Part of a small language model's weights: RMSNorm before each block, 6515 steps.
Each number is 50 + 15 x the weight over the matrix's rms, rounded and kept within 0 to 99. Layers, rows and columns count from 0.

# layer 3 MLP up, 512x64, rms 0.209, rows 214-322, columns 0-63
26 52 63 58 34 55 38 79 67 69 61 41 38 65 23 55 60 25 51 38 71 58 34 56 38 45 51 52 58 58 48 61 39 61 40 57 14 60 32 46 48 70 25 61 49 36 73 64 34 48 49 54 60 38 62 42 46 10 38 60 36 76 76 44
52 43 60 91 66 13 41 61 57 49 48 63 30 47 39 35 58 44 49 38 66 61 45 31 53 51 41 62 65 26 57 52 54 40 56 64 44 66 52 40 49 60 83 62 50 76 52 33 56 32 54 53 55 45 48 09 36 45 49 61 35 50 66 72
48 60 17 51 58 66 23 50 55 63 63 64 39 61 59 17 62 26 53 59 62 37 38 28 24 61 62 54 90 69 35 31 50 43 41 43 36 47 59 40 51 48 50 58 46 41 65 74 69 55 66 57 52 21 37 62 29 52 31 58 58 35 42 45
56 52 46 46 35 54 50 58 40 58 58 42 29 52 45 46 53 54 37 61 40 41 53 58 53 52 64 46 52 48 33 29 44 49 48 70 64 34 50 47 46 48 49 44 64 60 64 55 57 38 44 48 38 49 45 35 45 46 51 48 56 54 59 62
26 50 75 69 51 43 62 45 66 51 52 35 44 43 44 52 73 46 49 11 58 43 37 45 41 67 29 45 72 26 24 71 52 28 52 39 22 83 40 32 51 64 27 28 50 60 56 58 64 48 41 58 55 23 52 28 16 14 48 64 26 86 35 80
71 19 67 95 45 28 72 61 61 49 19 54 23 40 39 49 68 54 50 23 62 50 34 43 29 63 20 42 65 51 27 77 69 37 47 47 56 50 40 14 44 48 74 39 30 73 26 33 51 47 37 31 32 40 27 33 40 56 16 42 30 55 36 73
55 46 38 47 44 44 38 76 62 66 58 59 41 46 74 25 57 23 21 44 52 26 54 44 44 49 41 22 34 48 49 49 31 55 39 40 65 49 65 61 41 67 75 63 37 28 70 68 58 24 52 56 34 47 57 43 38 54 36 35 44 61 47 53
36 58 40 45 54 44 43 77 73 24 60 26 66 57 68 58 41 23 39 59 55 52 46 54 70 65 27 14 22 37 23 72 49 61 29 51 60 56 80 55 36 47 34 66 33 59 41 58 45 34 82 70 30 51 23 63 32 49 39 43 30 52 36 61
45 39 57 44 56 55 57 76 57 29 59 67 40 64 70 37 43 36 53 55 99 56 42 50 44 65 37 43 55 67 61 47 59 55 50 49 39 27 59 46 61 62 41 46 49 38 39 62 52 48 38 54 64 56 18 48 41 41 42 61 40 54 68 46
36 54 32 53 21 58 59 57 62 45 37 55 45 48 26 64 35 53 43 61 69 43 42 26 56 59 24 46 64 60 42 73 70 35 61 58 69 64 59 44 69 56 57 51 49 39 39 75 30 21 83 48 42 61 37 34 37 46 19 53 65 44 38 31
53 45 37 46 53 38 39 49 48 75 62 55 39 55 56 53 75 50 44 45 52 53 51 39 71 57 59 40 23 55 48 43 73 47 68 58 42 48 59 55 66 45 42 49 68 73 42 75 49 53 33 50 53 49 39 46 48 36 52 53 49 53 60 60
24 51 49 43 32 31 66 57 38 41 56 53 13 45 99 41 49 53 37 67 49 35 49 59 41 53 51 34 74 76 50 47 79 39 40 57 59 55 46 54 58 34 51 37 36 46 33 45 45 42 53 40 29 48 36 36 43 09 30 62 35 70 52 55
55 57 51 64 63 30 93 47 51 68 49 59 38 53 42 50 45 28 17 57 49 47 36 07 60 76 44 43 60 45 27 68 61 56 22 63 73 45 41 50 22 54 52 72 42 39 21 40 32 31 49 56 69 32 44 21 21 45 10 60 25 39 65 34
52 48 59 69 41 58 35 75 47 18 56 56 26 48 40 37 93 37 34 25 66 63 47 47 55 64 39 47 60 44 40 60 63 31 60 35 28 44 62 58 30 48 30 71 48 44 61 38 56 56 64 66 48 44 41 50 54 27 46 58 30 66 24 53
50 58 65 84 60 53 37 58 55 62 44 48 23 59 57 41 67 46 61 17 60 46 32 16 65 54 35 46 64 77 56 49 31 41 58 72 55 43 40 50 41 67 54 48 49 50 62 37 61 48 57 50 53 40 19 55 42 48 45 38 39 62 29 50
40 46 48 60 56 52 82 27 50 42 42 31 34 59 65 37 75 52 48 62 63 51 27 30 45 54 41 36 64 57 44 44 63 58 25 42 92 58 30 55 37 31 47 84 54 69 47 56 92 49 63 81 32 38 40 42 16 52 23 40 22 48 51 49
38 42 58 51 64 55 55 62 90 55 44 29 44 34 36 38 49 41 62 45 52 41 29 33 45 52 45 52 63 84 50 65 34 26 57 78 37 71 49 38 62 66 36 25 45 78 57 41 58 45 45 66 72 36 44 47 23 37 39 44 44 79 47 45
18 83 57 74 56 38 45 27 50 65 52 58 80 62 55 38 59 43 50 62 52 38 50 48 46 49 56 48 80 56 33 33 79 60 59 50 56 68 37 51 52 66 68 45 21 80 42 72 47 36 17 53 35 48 60 37 22 56 37 64 28 48 51 76
77 41 59 53 68 21 85 71 32 77 65 46 60 23 43 12 48 42 69 70 42 29 36 63 73 61 36 53 56 33 41 46 54 41 44 50 75 39 67 54 30 52 45 42 42 44 53 74 33 31 70 79 57 45 16 50 29 62 34 61 34 73 46 35
34 57 65 52 11 25 60 65 57 52 60 61 37 36 76 36 44 23 42 58 67 46 42 53 85 64 30 58 75 45 59 28 64 59 24 79 36 77 70 51 47 57 96 23 50 40 49 30 41 36 48 80 59 18 46 53 48 47 29 52 40 43 31 39
55 34 64 62 35 46 55 47 39 44 55 37 26 59 60 19 65 19 42 34 60 36 52 37 49 55 35 45 80 42 47 16 52 15 58 98 49 40 56 19 36 53 60 42 61 52 22 54 46 34 65 40 48 34 25 53 49 54 31 36 30 49 37 44
35 68 68 53 23 61 82 67 61 51 41 55 46 43 79 64 49 51 53 55 60 39 47 29 78 61 36 46 87 53 54 38 57 56 36 62 40 42 46 83 40 40 53 21 48 66 42 52 29 39 67 29 64 45 20 38 57 45 20 65 43 52 63 25
62 34 45 40 46 48 75 77 42 52 47 30 79 54 75 25 40 22 15 41 68 28 30 41 58 56 35 62 50 50 27 37 73 57 34 57 63 60 48 68 30 45 54 45 49 37 44 69 36 42 27 60 03 46 47 30 26 59 37 41 36 35 45 24
31 50 34 44 57 68 52 63 54 39 68 35 34 34 58 68 87 49 18 52 54 39 46 26 58 55 44 54 46 36 55 24 61 59 54 73 58 29 54 50 43 72 74 60 25 52 45 72 63 62 69 47 40 45 31 54 50 37 26 46 52 56 52 18
55 49 48 61 41 36 63 59 69 43 80 47 83 26 62 41 84 56 40 75 29 34 33 25 72 60 38 66 64 50 51 34 54 41 22 43 56 39 68 44 42 60 43 29 22 35 68 65 14 12 90 79 69 27 19 25 29 40 52 71 39 72 55 41
37 48 68 43 50 44 53 72 72 42 22 32 33 71 79 28 57 35 31 49 47 31 24 40 80 65 42 15 67 32 50 64 76 60 54 61 50 60 43 37 38 65 14 30 16 67 52 50 50 51 36 62 62 38 54 18 38 47 59 49 23 63 27 53
51 35 51 53 59 12 46 67 46 75 35 39 49 64 57 21 66 34 54 46 52 32 43 73 34 47 45 39 41 37 26 59 45 57 54 70 43 67 51 48 38 90 28 45 19 38 57 66 43 49 42 77 33 48 60 51 40 42 15 61 29 81 76 79
29 48 49 69 26 45 32 38 77 42 60 45 69 50 53 38 72 30 46 29 64 49 37 39 47 60 43 39 66 57 57 30 44 54 51 68 59 58 65 39 64 75 50 47 48 83 41 42 44 24 48 47 62 25 54 65 30 62 70 73 34 43 53 64
40 62 38 49 49 43 71 65 49 54 09 58 63 69 34 66 65 34 50 40 82 49 45 49 42 51 36 44 50 32 33 43 72 57 28 42 43 55 54 48 38 60 52 20 57 68 63 61 46 56 64 30 80 14 35 39 35 35 40 57 31 58 58 46
32 59 28 39 54 58 57 41 58 39 14 52 48 57 56 43 51 52 48 63 52 42 55 37 46 45 55 50 62 53 55 53 44 46 41 44 67 58 23 36 57 21 68 60 43 58 55 63 74 34 73 59 66 43 46 45 53 57 34 50 54 49 44 37
41 40 32 68 54 57 21 77 75 41 43 52 35 68 62 59 59 60 56 35 77 40 50 40 60 58 40 40 80 51 50 53 64 47 55 82 47 69 49 45 61 49 59 49 43 47 77 57 56 64 48 60 37 35 52 45 43 32 26 77 56 47 42 54
47 49 28 42 42 38 70 80 52 42 22 62 48 29 48 37 71 53 41 52 65 28 51 21 50 54 46 49 66 42 35 41 46 51 23 46 55 41 71 44 59 35 50 25 53 55 60 37 58 39 60 29 42 55 19 53 49 51 47 40 54 58 84 52
54 62 64 62 31 68 51 50 65 50 34 32 45 57 35 37 56 56 43 29 48 59 40 38 63 69 48 49 41 48 35 37 48 45 35 37 46 26 67 28 13 21 39 44 49 56 66 86 43 18 56 39 52 41 39 24 32 55 49 64 24 50 53 79
43 65 41 54 53 39 30 57 37 62 60 46 57 49 45 51 53 34 42 20 38 77 37 61 47 55 51 40 38 60 51 38 55 55 56 46 49 76 30 64 72 46 52 46 40 44 71 50 52 38 47 67 68 39 45 44 46 37 48 48 49 51 72 43
33 64 47 80 62 33 44 63 69 65 38 53 52 60 73 16 70 38 36 42 56 31 39 32 72 51 27 32 34 45 37 35 60 36 41 39 42 76 43 62 42 51 31 63 24 69 66 58 55 35 43 52 55 42 40 26 59 59 52 53 31 65 55 50
48 72 58 74 19 15 61 77 45 43 14 33 16 49 58 21 46 55 31 62 50 61 41 48 20 63 05 12 41 50 41 58 58 57 46 71 45 31 69 22 45 39 77 56 44 31 35 48 24 39 45 72 45 34 24 31 43 50 36 64 04 60 58 69
28 48 50 63 35 52 39 49 44 53 33 27 46 39 49 33 72 52 21 41 91 50 46 48 42 59 35 53 43 64 45 54 52 39 27 48 54 57 75 34 55 55 57 34 45 66 59 55 72 65 66 64 51 21 54 67 34 63 57 79 56 34 39 40
66 50 44 56 43 59 56 47 49 60 53 34 42 58 32 48 63 22 31 17 50 48 35 44 45 50 54 50 68 84 26 56 19 48 51 44 39 50 36 55 38 66 28 59 55 35 72 69 49 52 58 30 58 06 34 55 41 47 41 49 55 70 43 40
42 51 65 61 57 30 94 47 64 80 12 40 38 48 66 39 63 53 68 61 62 19 40 61 69 64 37 55 60 32 34 43 56 15 45 59 58 57 34 45 26 54 46 46 40 60 65 47 47 32 49 60 70 41 35 35 31 48 33 55 23 54 52 45
04 55 52 59 37 37 43 55 59 20 57 47 63 61 30 33 54 41 15 65 42 39 52 51 64 55 53 27 92 41 38 39 76 56 38 56 52 74 47 50 28 51 71 43 15 57 53 55 57 02 79 32 50 30 35 36 25 43 57 82 37 57 64 60
44 60 37 60 33 47 58 42 66 42 31 52 23 57 48 39 40 43 65 55 58 26 22 32 61 61 25 32 46 42 51 33 72 48 50 76 65 49 37 45 48 49 59 62 37 78 34 69 19 46 27 50 52 50 30 16 37 29 24 51 33 59 50 53
44 41 36 63 55 50 62 38 71 33 44 70 20 53 49 45 64 37 58 47 43 26 54 19 34 41 36 40 69 51 24 55 40 40 60 49 40 43 47 71 34 27 36 48 25 60 66 61 61 46 54 55 45 14 38 45 53 60 32 65 44 47 31 76
39 47 40 60 47 42 45 60 59 48 56 41 54 57 41 64 77 41 38 44 82 50 12 39 49 88 71 32 68 66 41 16 42 63 35 23 66 55 58 52 43 76 31 63 38 66 74 87 48 44 61 52 61 51 50 32 28 44 50 73 68 44 49 35
64 47 49 40 35 45 59 89 61 48 55 48 45 60 23 34 40 35 48 42 80 67 24 46 75 81 28 67 39 21 37 35 31 34 26 55 57 58 65 24 58 47 63 34 62 57 37 60 41 46 12 53 67 39 61 34 36 35 30 55 19 71 44 68
32 64 21 65 52 39 46 59 55 57 44 45 51 56 38 40 43 55 40 69 53 51 20 37 83 74 04 30 55 30 43 29 68 36 37 43 46 49 85 57 26 44 58 67 50 51 42 78 59 47 49 53 80 52 55 42 29 24 39 56 11 77 67 53
12 67 60 41 54 35 48 17 66 66 68 41 56 49 65 69 69 43 46 33 48 43 30 52 55 47 50 26 37 47 39 54 64 58 34 47 50 50 49 45 57 68 66 69 49 43 49 59 34 35 46 53 61 36 63 41 47 70 53 64 46 43 49 52
25 53 41 71 51 35 54 49 63 55 40 34 34 73 54 51 56 57 53 41 46 39 23 51 73 73 23 27 81 50 53 69 45 37 64 63 66 50 35 42 51 47 41 34 33 76 38 51 47 31 59 57 39 36 42 49 48 47 35 53 22 66 56 65
45 19 51 77 49 27 57 41 60 49 46 40 59 68 20 28 74 39 54 48 35 56 38 21 64 62 43 47 76 71 29 50 40 47 35 53 66 49 48 47 41 72 36 51 29 85 79 79 38 17 69 40 25 38 49 18 34 42 28 54 50 58 40 56
47 18 40 55 48 53 68 56 73 54 51 33 34 38 40 23 50 65 65 49 62 44 55 54 54 67 56 43 66 57 25 72 54 62 36 67 53 56 32 52 37 36 44 42 64 61 66 65 56 58 33 50 39 10 41 37 42 22 48 47 31 82 41 49
43 55 46 74 31 41 66 56 50 48 59 44 54 48 36 43 44 15 45 34 44 42 44 41 46 71 52 40 46 36 27 55 49 47 45 72 44 45 44 46 64 71 36 52 39 62 63 64 69 51 54 56 58 50 63 62 40 28 55 54 49 60 52 38
53 57 19 54 31 61 68 34 75 67 39 61 52 58 46 55 63 29 39 40 87 47 52 16 46 60 26 59 79 18 50 37 41 43 31 49 64 52 51 56 16 59 48 57 54 57 31 58 50 46 70 37 18 45 20 44 44 30 40 51 41 54 65 46
22 59 62 54 49 58 73 52 81 51 35 31 29 48 63 35 60 57 56 25 59 52 47 58 76 81 42 43 66 32 46 43 31 53 55 26 44 47 20 66 26 38 50 42 54 56 38 54 47 76 42 46 48 31 57 52 50 36 54 56 38 52 36 41
49 17 58 63 27 37 38 54 72 42 57 47 52 60 51 24 52 48 60 46 51 48 39 30 37 61 30 60 25 58 66 44 51 49 48 48 31 58 67 47 54 66 72 39 43 82 36 59 17 12 54 79 58 31 33 54 57 46 44 61 42 53 52 79
30 38 53 55 46 42 56 66 59 56 29 41 71 53 32 37 69 37 31 42 67 70 28 50 45 61 57 46 56 48 50 41 33 38 40 66 37 45 56 44 42 70 32 14 31 47 53 61 62 61 38 61 95 34 48 11 17 39 33 63 30 52 47 09
51 53 65 52 73 58 56 39 34 40 35 46 48 62 43 34 64 56 26 31 59 43 24 46 46 46 47 50 40 83 42 60 38 33 29 29 38 47 46 42 46 62 73 41 48 28 50 88 27 56 60 36 62 52 27 44 47 43 42 53 37 49 59 59
56 19 73 50 34 40 54 74 72 57 59 40 56 50 60 35 72 41 55 55 27 41 31 31 52 47 36 44 69 26 54 67 50 32 32 32 56 26 38 30 54 41 63 23 48 49 56 62 06 20 56 55 41 47 31 29 47 47 34 44 46 43 35 47
35 31 40 55 38 37 55 54 45 84 42 50 48 92 53 42 80 36 24 48 39 33 28 37 54 66 50 44 57 35 27 54 72 58 38 40 60 67 44 50 35 66 46 45 47 55 51 46 68 54 08 69 41 44 58 15 22 54 15 77 09 51 65 27
42 65 65 61 33 48 39 43 30 45 20 46 34 44 64 65 44 58 50 51 82 46 39 36 49 50 29 51 89 41 38 59 43 40 32 51 56 56 60 34 51 39 52 09 51 51 49 44 20 64 34 53 47 24 36 15 39 17 16 79 32 54 41 41
40 60 46 82 25 17 71 36 39 56 25 35 32 69 45 60 47 38 64 36 52 44 26 37 60 62 35 45 40 62 35 39 53 71 42 50 46 78 48 58 49 33 42 51 39 80 59 71 24 48 28 61 59 34 59 37 33 43 37 63 38 39 54 79
48 55 55 66 40 26 24 69 39 73 46 27 53 50 48 27 70 33 51 56 56 42 41 36 32 39 33 59 76 70 29 61 30 42 41 41 39 57 49 65 48 72 45 35 51 66 70 67 65 45 45 84 43 28 53 54 30 46 38 66 57 56 46 78
41 55 46 53 51 24 48 67 57 66 48 18 48 34 58 34 51 45 31 17 49 23 39 49 43 56 45 48 59 80 56 50 57 25 56 57 31 70 56 43 55 53 50 13 67 40 62 37 57 49 32 64 57 26 61 49 49 37 47 59 22 73 60 47
38 55 53 46 48 28 47 56 47 50 58 33 41 39 52 42 51 53 29 33 34 37 38 56 69 67 28 58 48 65 62 36 81 37 16 61 47 47 50 54 44 59 52 39 60 34 42 56 65 51 59 52 43 38 56 28 35 31 55 67 68 93 50 49
38 36 61 88 45 64 45 41 62 77 64 60 37 69 57 50 56 22 52 29 56 39 30 21 66 49 34 69 44 64 50 62 26 63 63 63 42 58 44 52 49 60 63 63 29 55 51 58 67 52 24 49 39 55 49 52 56 45 42 72 30 48 57 48
55 46 50 42 35 52 62 51 42 42 32 30 23 43 38 25 64 37 59 50 62 54 37 55 46 75 59 63 33 54 48 54 63 38 45 62 67 50 40 29 21 53 56 01 41 35 72 70 45 44 43 58 61 30 27 44 50 40 13 47 48 53 28 72
29 58 55 53 36 39 45 45 50 39 40 60 48 37 62 37 62 45 58 56 52 65 46 60 78 60 52 32 39 53 49 30 55 57 53 32 38 54 59 56 54 64 58 44 59 31 37 65 34 37 30 79 54 37 51 38 39 56 48 65 37 54 57 60
53 40 74 56 77 64 70 41 39 32 46 49 28 69 37 41 58 69 72 47 44 25 28 47 37 56 61 45 65 39 26 51 58 33 56 46 45 38 30 16 52 38 76 31 41 44 66 68 27 58 60 53 65 46 37 31 41 38 24 48 35 59 45 53
38 61 51 55 24 42 78 79 82 30 28 57 15 81 69 29 53 31 04 55 38 31 25 30 33 49 41 28 52 62 43 30 44 53 41 74 21 35 34 46 48 46 32 53 64 45 49 43 54 54 41 42 51 22 56 46 48 47 29 45 50 47 38 40
36 40 62 56 42 32 71 49 68 62 39 47 60 46 46 43 37 30 60 58 20 73 53 40 39 52 54 73 63 61 47 59 43 38 21 42 43 55 41 35 55 58 60 25 61 54 54 64 31 05 47 61 69 51 32 44 26 36 35 58 44 78 49 69
39 54 67 64 53 36 40 42 47 63 60 50 30 52 72 42 81 61 41 28 59 36 38 32 66 81 34 29 71 52 29 46 57 64 70 35 69 68 50 47 45 70 57 37 32 83 46 46 67 45 41 59 54 44 49 29 26 55 11 45 41 37 45 47
35 60 60 69 77 35 42 69 48 40 46 22 32 62 51 61 46 66 41 51 55 23 42 49 72 66 21 38 61 35 33 51 47 37 51 62 78 59 43 52 42 59 44 39 35 72 67 52 58 43 55 44 33 48 64 27 43 46 20 42 51 35 43 40
37 52 53 44 56 33 41 52 57 57 56 50 37 59 57 65 56 44 58 43 37 44 41 41 34 40 50 42 42 64 45 54 48 44 68 34 53 56 56 67 43 45 59 63 46 50 39 52 55 52 65 63 85 51 44 44 37 44 52 44 50 46 37 36
55 69 56 66 56 29 57 47 58 73 49 61 44 56 70 26 58 50 55 47 51 30 45 33 32 67 53 40 57 68 45 51 49 36 43 57 52 43 33 42 35 39 72 34 40 43 62 67 42 42 47 66 64 37 23 26 43 22 37 67 46 56 52 45
50 27 57 65 44 44 80 26 36 70 46 62 20 67 41 46 60 53 39 21 38 32 37 51 42 57 52 56 66 28 35 66 58 37 56 53 49 89 73 55 49 59 55 66 42 60 43 78 53 56 52 20 53 36 38 39 47 44 39 77 48 34 43 84
39 60 54 72 42 55 79 49 63 85 46 55 30 54 51 48 52 57 42 33 56 65 28 34 60 57 33 58 69 61 52 81 52 56 43 41 46 33 45 64 37 43 50 57 51 57 62 55 55 43 38 43 70 38 49 55 29 44 32 74 27 54 66 67
45 40 42 62 35 38 54 53 57 64 50 50 36 79 43 25 64 58 61 33 49 50 39 35 35 61 48 25 52 33 42 43 46 44 47 66 71 55 42 31 32 55 49 25 16 85 46 81 50 40 53 51 42 30 41 11 49 30 51 48 41 49 61 64
29 52 28 76 55 50 50 57 58 57 26 47 27 67 45 40 56 37 51 25 68 51 43 68 33 70 41 48 58 61 40 46 62 30 58 41 28 67 56 26 61 59 62 64 28 65 42 53 45 35 49 45 44 22 24 58 52 41 60 52 32 75 57 38
55 68 60 64 61 66 33 36 62 27 25 36 68 65 54 63 52 51 32 17 67 45 46 56 49 81 31 43 66 26 37 63 65 31 59 58 45 57 55 29 37 63 49 32 56 33 47 65 41 56 44 49 52 23 55 46 06 33 42 68 30 64 52 69
23 60 46 69 60 47 51 30 62 42 41 46 65 66 41 43 53 20 28 22 49 64 00 29 69 63 32 22 29 59 51 55 31 46 39 64 42 70 56 52 35 53 63 56 08 46 49 58 64 47 80 75 86 15 52 44 30 32 37 65 47 37 48 68
43 51 33 51 55 27 67 58 36 55 48 41 48 49 72 35 54 39 19 54 54 31 03 27 49 71 39 46 52 65 52 54 54 57 42 51 60 52 40 55 32 43 54 51 38 55 36 61 47 46 41 62 48 44 44 40 40 29 35 48 23 57 86 51
49 47 29 46 42 42 49 60 45 60 70 46 31 40 68 47 62 38 49 50 37 43 48 51 50 63 40 25 72 70 46 58 45 34 45 33 49 52 43 46 59 44 73 45 32 72 75 59 76 49 84 53 55 38 17 39 53 47 42 33 48 46 44 41
39 15 77 47 55 29 52 48 40 45 19 40 29 54 51 48 65 49 48 47 53 40 09 56 65 51 54 69 76 33 53 43 22 56 61 60 49 48 68 61 53 67 27 47 39 68 54 38 52 67 42 63 51 35 52 50 46 42 37 48 55 52 31 49
41 29 68 49 57 38 83 31 63 67 41 52 45 36 59 28 52 33 43 64 57 44 34 39 72 50 58 48 42 47 53 45 72 69 52 74 40 55 34 57 43 57 69 30 49 84 53 44 23 65 52 55 77 54 43 12 39 59 39 67 32 58 75 44
57 79 55 57 30 53 67 33 71 35 49 38 53 76 31 59 40 25 38 50 46 38 49 50 59 38 38 46 87 43 33 39 76 32 19 44 85 55 41 26 36 46 46 59 29 84 29 50 50 48 78 29 41 34 41 43 30 36 37 59 42 40 57 45
41 71 65 57 39 26 39 67 40 46 59 48 37 72 61 67 70 45 48 32 62 33 31 36 44 68 30 34 52 72 31 59 55 41 54 73 49 61 40 35 34 48 46 55 25 65 81 46 41 27 48 69 34 38 21 23 45 46 36 59 27 42 68 59
50 59 45 49 60 46 69 24 69 58 38 55 67 85 39 19 52 31 48 40 62 54 19 32 57 58 65 62 62 71 61 50 44 50 46 28 38 48 48 41 46 63 27 41 58 50 36 69 45 47 31 44 64 48 12 40 32 37 32 47 45 57 48 84
53 45 45 53 54 64 64 49 58 40 43 68 38 49 62 21 54 50 32 51 77 74 25 22 62 72 55 37 76 44 42 39 33 57 31 79 79 73 32 27 39 51 71 45 58 39 33 66 40 75 46 20 44 26 48 26 31 36 37 82 46 47 69 45
47 64 52 45 29 36 55 49 77 52 48 31 37 81 77 22 59 41 49 31 39 27 17 08 80 70 41 39 56 60 44 47 32 44 39 66 59 47 41 55 27 30 32 51 29 79 48 66 61 22 41 47 54 54 41 59 30 36 38 61 42 50 42 70
38 52 43 59 14 19 68 39 30 48 43 54 46 30 49 23 46 45 41 32 40 24 21 33 67 74 39 39 68 58 18 37 62 44 43 53 62 51 43 59 42 38 33 37 63 55 80 61 78 38 49 63 51 45 60 43 59 39 48 58 25 44 22 56
58 28 48 76 48 36 53 42 62 53 28 50 50 65 44 08 57 22 46 23 41 35 46 42 33 45 36 56 49 25 45 60 56 52 40 47 51 44 83 44 40 85 48 54 53 57 64 58 50 23 35 54 28 32 60 43 45 56 44 65 20 31 65 71
53 64 67 80 65 17 64 42 25 59 47 39 43 41 66 45 65 60 47 43 48 43 56 37 29 53 38 35 69 57 26 72 71 31 60 50 55 46 53 62 64 46 62 51 31 51 62 42 46 37 56 59 47 40 41 39 33 46 46 62 50 58 58 54
45 59 16 46 43 52 42 63 48 65 57 59 46 81 33 52 75 46 51 67 62 58 41 46 47 59 44 57 60 67 46 26 43 53 22 76 62 91 64 51 61 63 48 36 34 68 66 68 60 16 60 64 70 37 13 49 41 26 35 64 50 92 86 58
58 50 42 75 34 52 89 34 74 60 42 35 54 57 57 34 67 36 44 51 44 23 41 24 53 52 19 37 42 50 40 65 44 57 44 36 72 52 69 44 49 20 58 65 56 65 68 48 50 24 44 66 37 41 38 40 54 45 55 51 30 17 38 60
40 44 62 55 30 57 63 56 76 42 46 50 67 56 75 59 51 35 57 57 55 26 32 43 91 72 20 54 27 52 53 77 99 44 24 75 45 72 57 64 68 63 68 12 48 47 63 59 55 42 48 47 50 58 26 49 42 46 26 65 45 41 61 61
43 26 70 48 69 33 63 60 60 83 44 44 22 22 85 40 61 53 51 57 43 47 34 40 42 57 46 39 63 64 52 74 42 58 60 58 61 64 71 16 51 50 63 38 57 54 85 53 29 25 42 82 44 31 33 19 36 63 39 46 39 46 48 52
37 39 56 59 51 35 53 74 51 52 37 48 55 65 66 25 41 30 50 48 51 54 31 47 44 62 49 19 46 50 35 49 65 37 40 57 59 48 52 31 50 64 49 47 37 48 57 50 54 38 37 62 51 52 21 29 34 37 32 49 24 65 56 28
16 44 28 67 54 46 73 34 52 46 28 65 59 63 59 16 31 63 33 65 27 49 38 23 63 54 33 31 54 70 49 41 59 51 30 50 52 69 71 58 26 52 35 28 21 55 58 39 61 34 47 44 75 64 53 30 40 42 40 47 27 76 54 46
40 60 57 65 55 45 66 46 50 58 52 54 57 40 75 43 66 51 63 59 74 54 45 16 47 85 54 38 42 71 27 50 54 47 39 54 54 44 40 52 32 57 57 50 43 39 60 67 52 54 52 36 53 47 52 57 50 18 45 46 32 43 79 43
40 53 64 79 46 51 59 33 66 56 28 52 31 56 62 68 52 33 32 56 50 11 42 41 76 51 44 21 40 31 29 49 43 55 51 56 80 63 38 46 49 67 35 75 10 69 61 52 57 44 38 46 38 44 56 57 41 51 40 72 50 40 36 49
52 41 76 77 56 30 57 63 55 76 48 54 44 27 66 30 63 46 33 48 55 37 58 45 32 44 49 55 41 64 52 63 44 22 41 37 45 35 55 41 39 44 66 48 34 35 60 37 62 44 49 62 63 36 52 33 33 48 38 67 51 73 65 63
33 38 71 67 39 39 52 24 49 56 59 59 49 67 56 49 61 17 32 31 41 58 38 33 87 49 38 33 69 25 33 53 70 49 34 61 62 68 26 63 08 67 78 63 31 50 18 69 56 59 80 62 41 47 65 15 23 34 40 68 57 57 50 79
44 60 62 70 61 24 57 66 43 67 49 22 38 67 71 33 62 44 53 47 60 29 38 27 65 58 37 19 38 57 31 48 82 38 59 63 82 37 45 41 53 38 60 29 17 59 56 46 50 27 62 60 51 51 37 36 47 50 46 46 32 43 54 42
50 39 46 62 36 58 49 36 36 56 34 71 21 79 42 65 46 57 39 10 74 48 22 34 73 60 34 47 66 44 40 63 30 32 20 63 56 55 58 42 31 57 70 32 18 69 45 71 47 55 45 40 33 22 37 48 38 38 53 66 40 78 37 63
36 78 65 93 38 50 51 43 63 60 34 48 63 36 85 52 54 38 57 39 59 60 45 51 58 55 39 16 58 46 50 55 59 38 58 43 48 43 53 55 20 28 68 28 57 44 60 68 46 56 39 35 40 63 44 56 42 41 47 64 19 52 45 65
50 56 46 46 41 48 63 54 60 53 64 71 32 59 78 25 63 37 43 70 71 66 28 20 40 51 37 43 63 32 47 29 58 63 55 77 67 49 67 31 40 53 73 55 42 49 55 84 34 32 24 43 50 66 19 39 24 60 34 49 07 43 62 75
47 36 31 55 52 59 59 73 71 54 59 61 41 85 61 42 72 23 41 48 66 46 37 21 50 54 40 60 82 69 44 12 45 54 35 71 44 52 58 47 45 63 52 75 21 84 55 85 64 31 69 42 40 46 56 52 30 41 32 49 37 62 70 80
52 43 67 73 48 34 49 43 64 72 41 44 35 70 68 26 57 41 38 50 58 34 35 17 76 52 25 39 64 59 37 50 40 51 40 52 35 58 43 59 22 55 52 53 27 83 84 54 55 31 55 45 53 42 37 56 28 41 44 64 51 52 49 79
57 38 69 78 66 62 46 35 55 57 41 37 42 73 61 42 60 58 47 32 44 54 29 35 52 54 52 34 62 59 54 69 34 51 70 65 43 44 43 43 54 36 48 60 49 87 84 68 74 38 36 42 44 59 43 20 41 44 27 50 47 39 57 65
49 56 39 51 64 42 39 75 70 53 54 32 56 73 32 50 74 45 54 52 71 32 29 40 43 76 52 38 79 50 37 56 52 46 41 37 54 51 41 36 34 63 30 49 33 47 63 72 60 25 59 33 44 39 22 31 34 47 03 45 45 61 70 49
34 63 69 43 41 37 61 41 47 24 40 42 45 65 79 40 57 50 19 41 58 42 00 53 62 68 52 32 22 57 47 39 59 32 21 49 61 68 40 66 43 41 57 38 38 14 67 55 30 27 59 48 40 29 32 43 50 32 40 56 54 43 12 54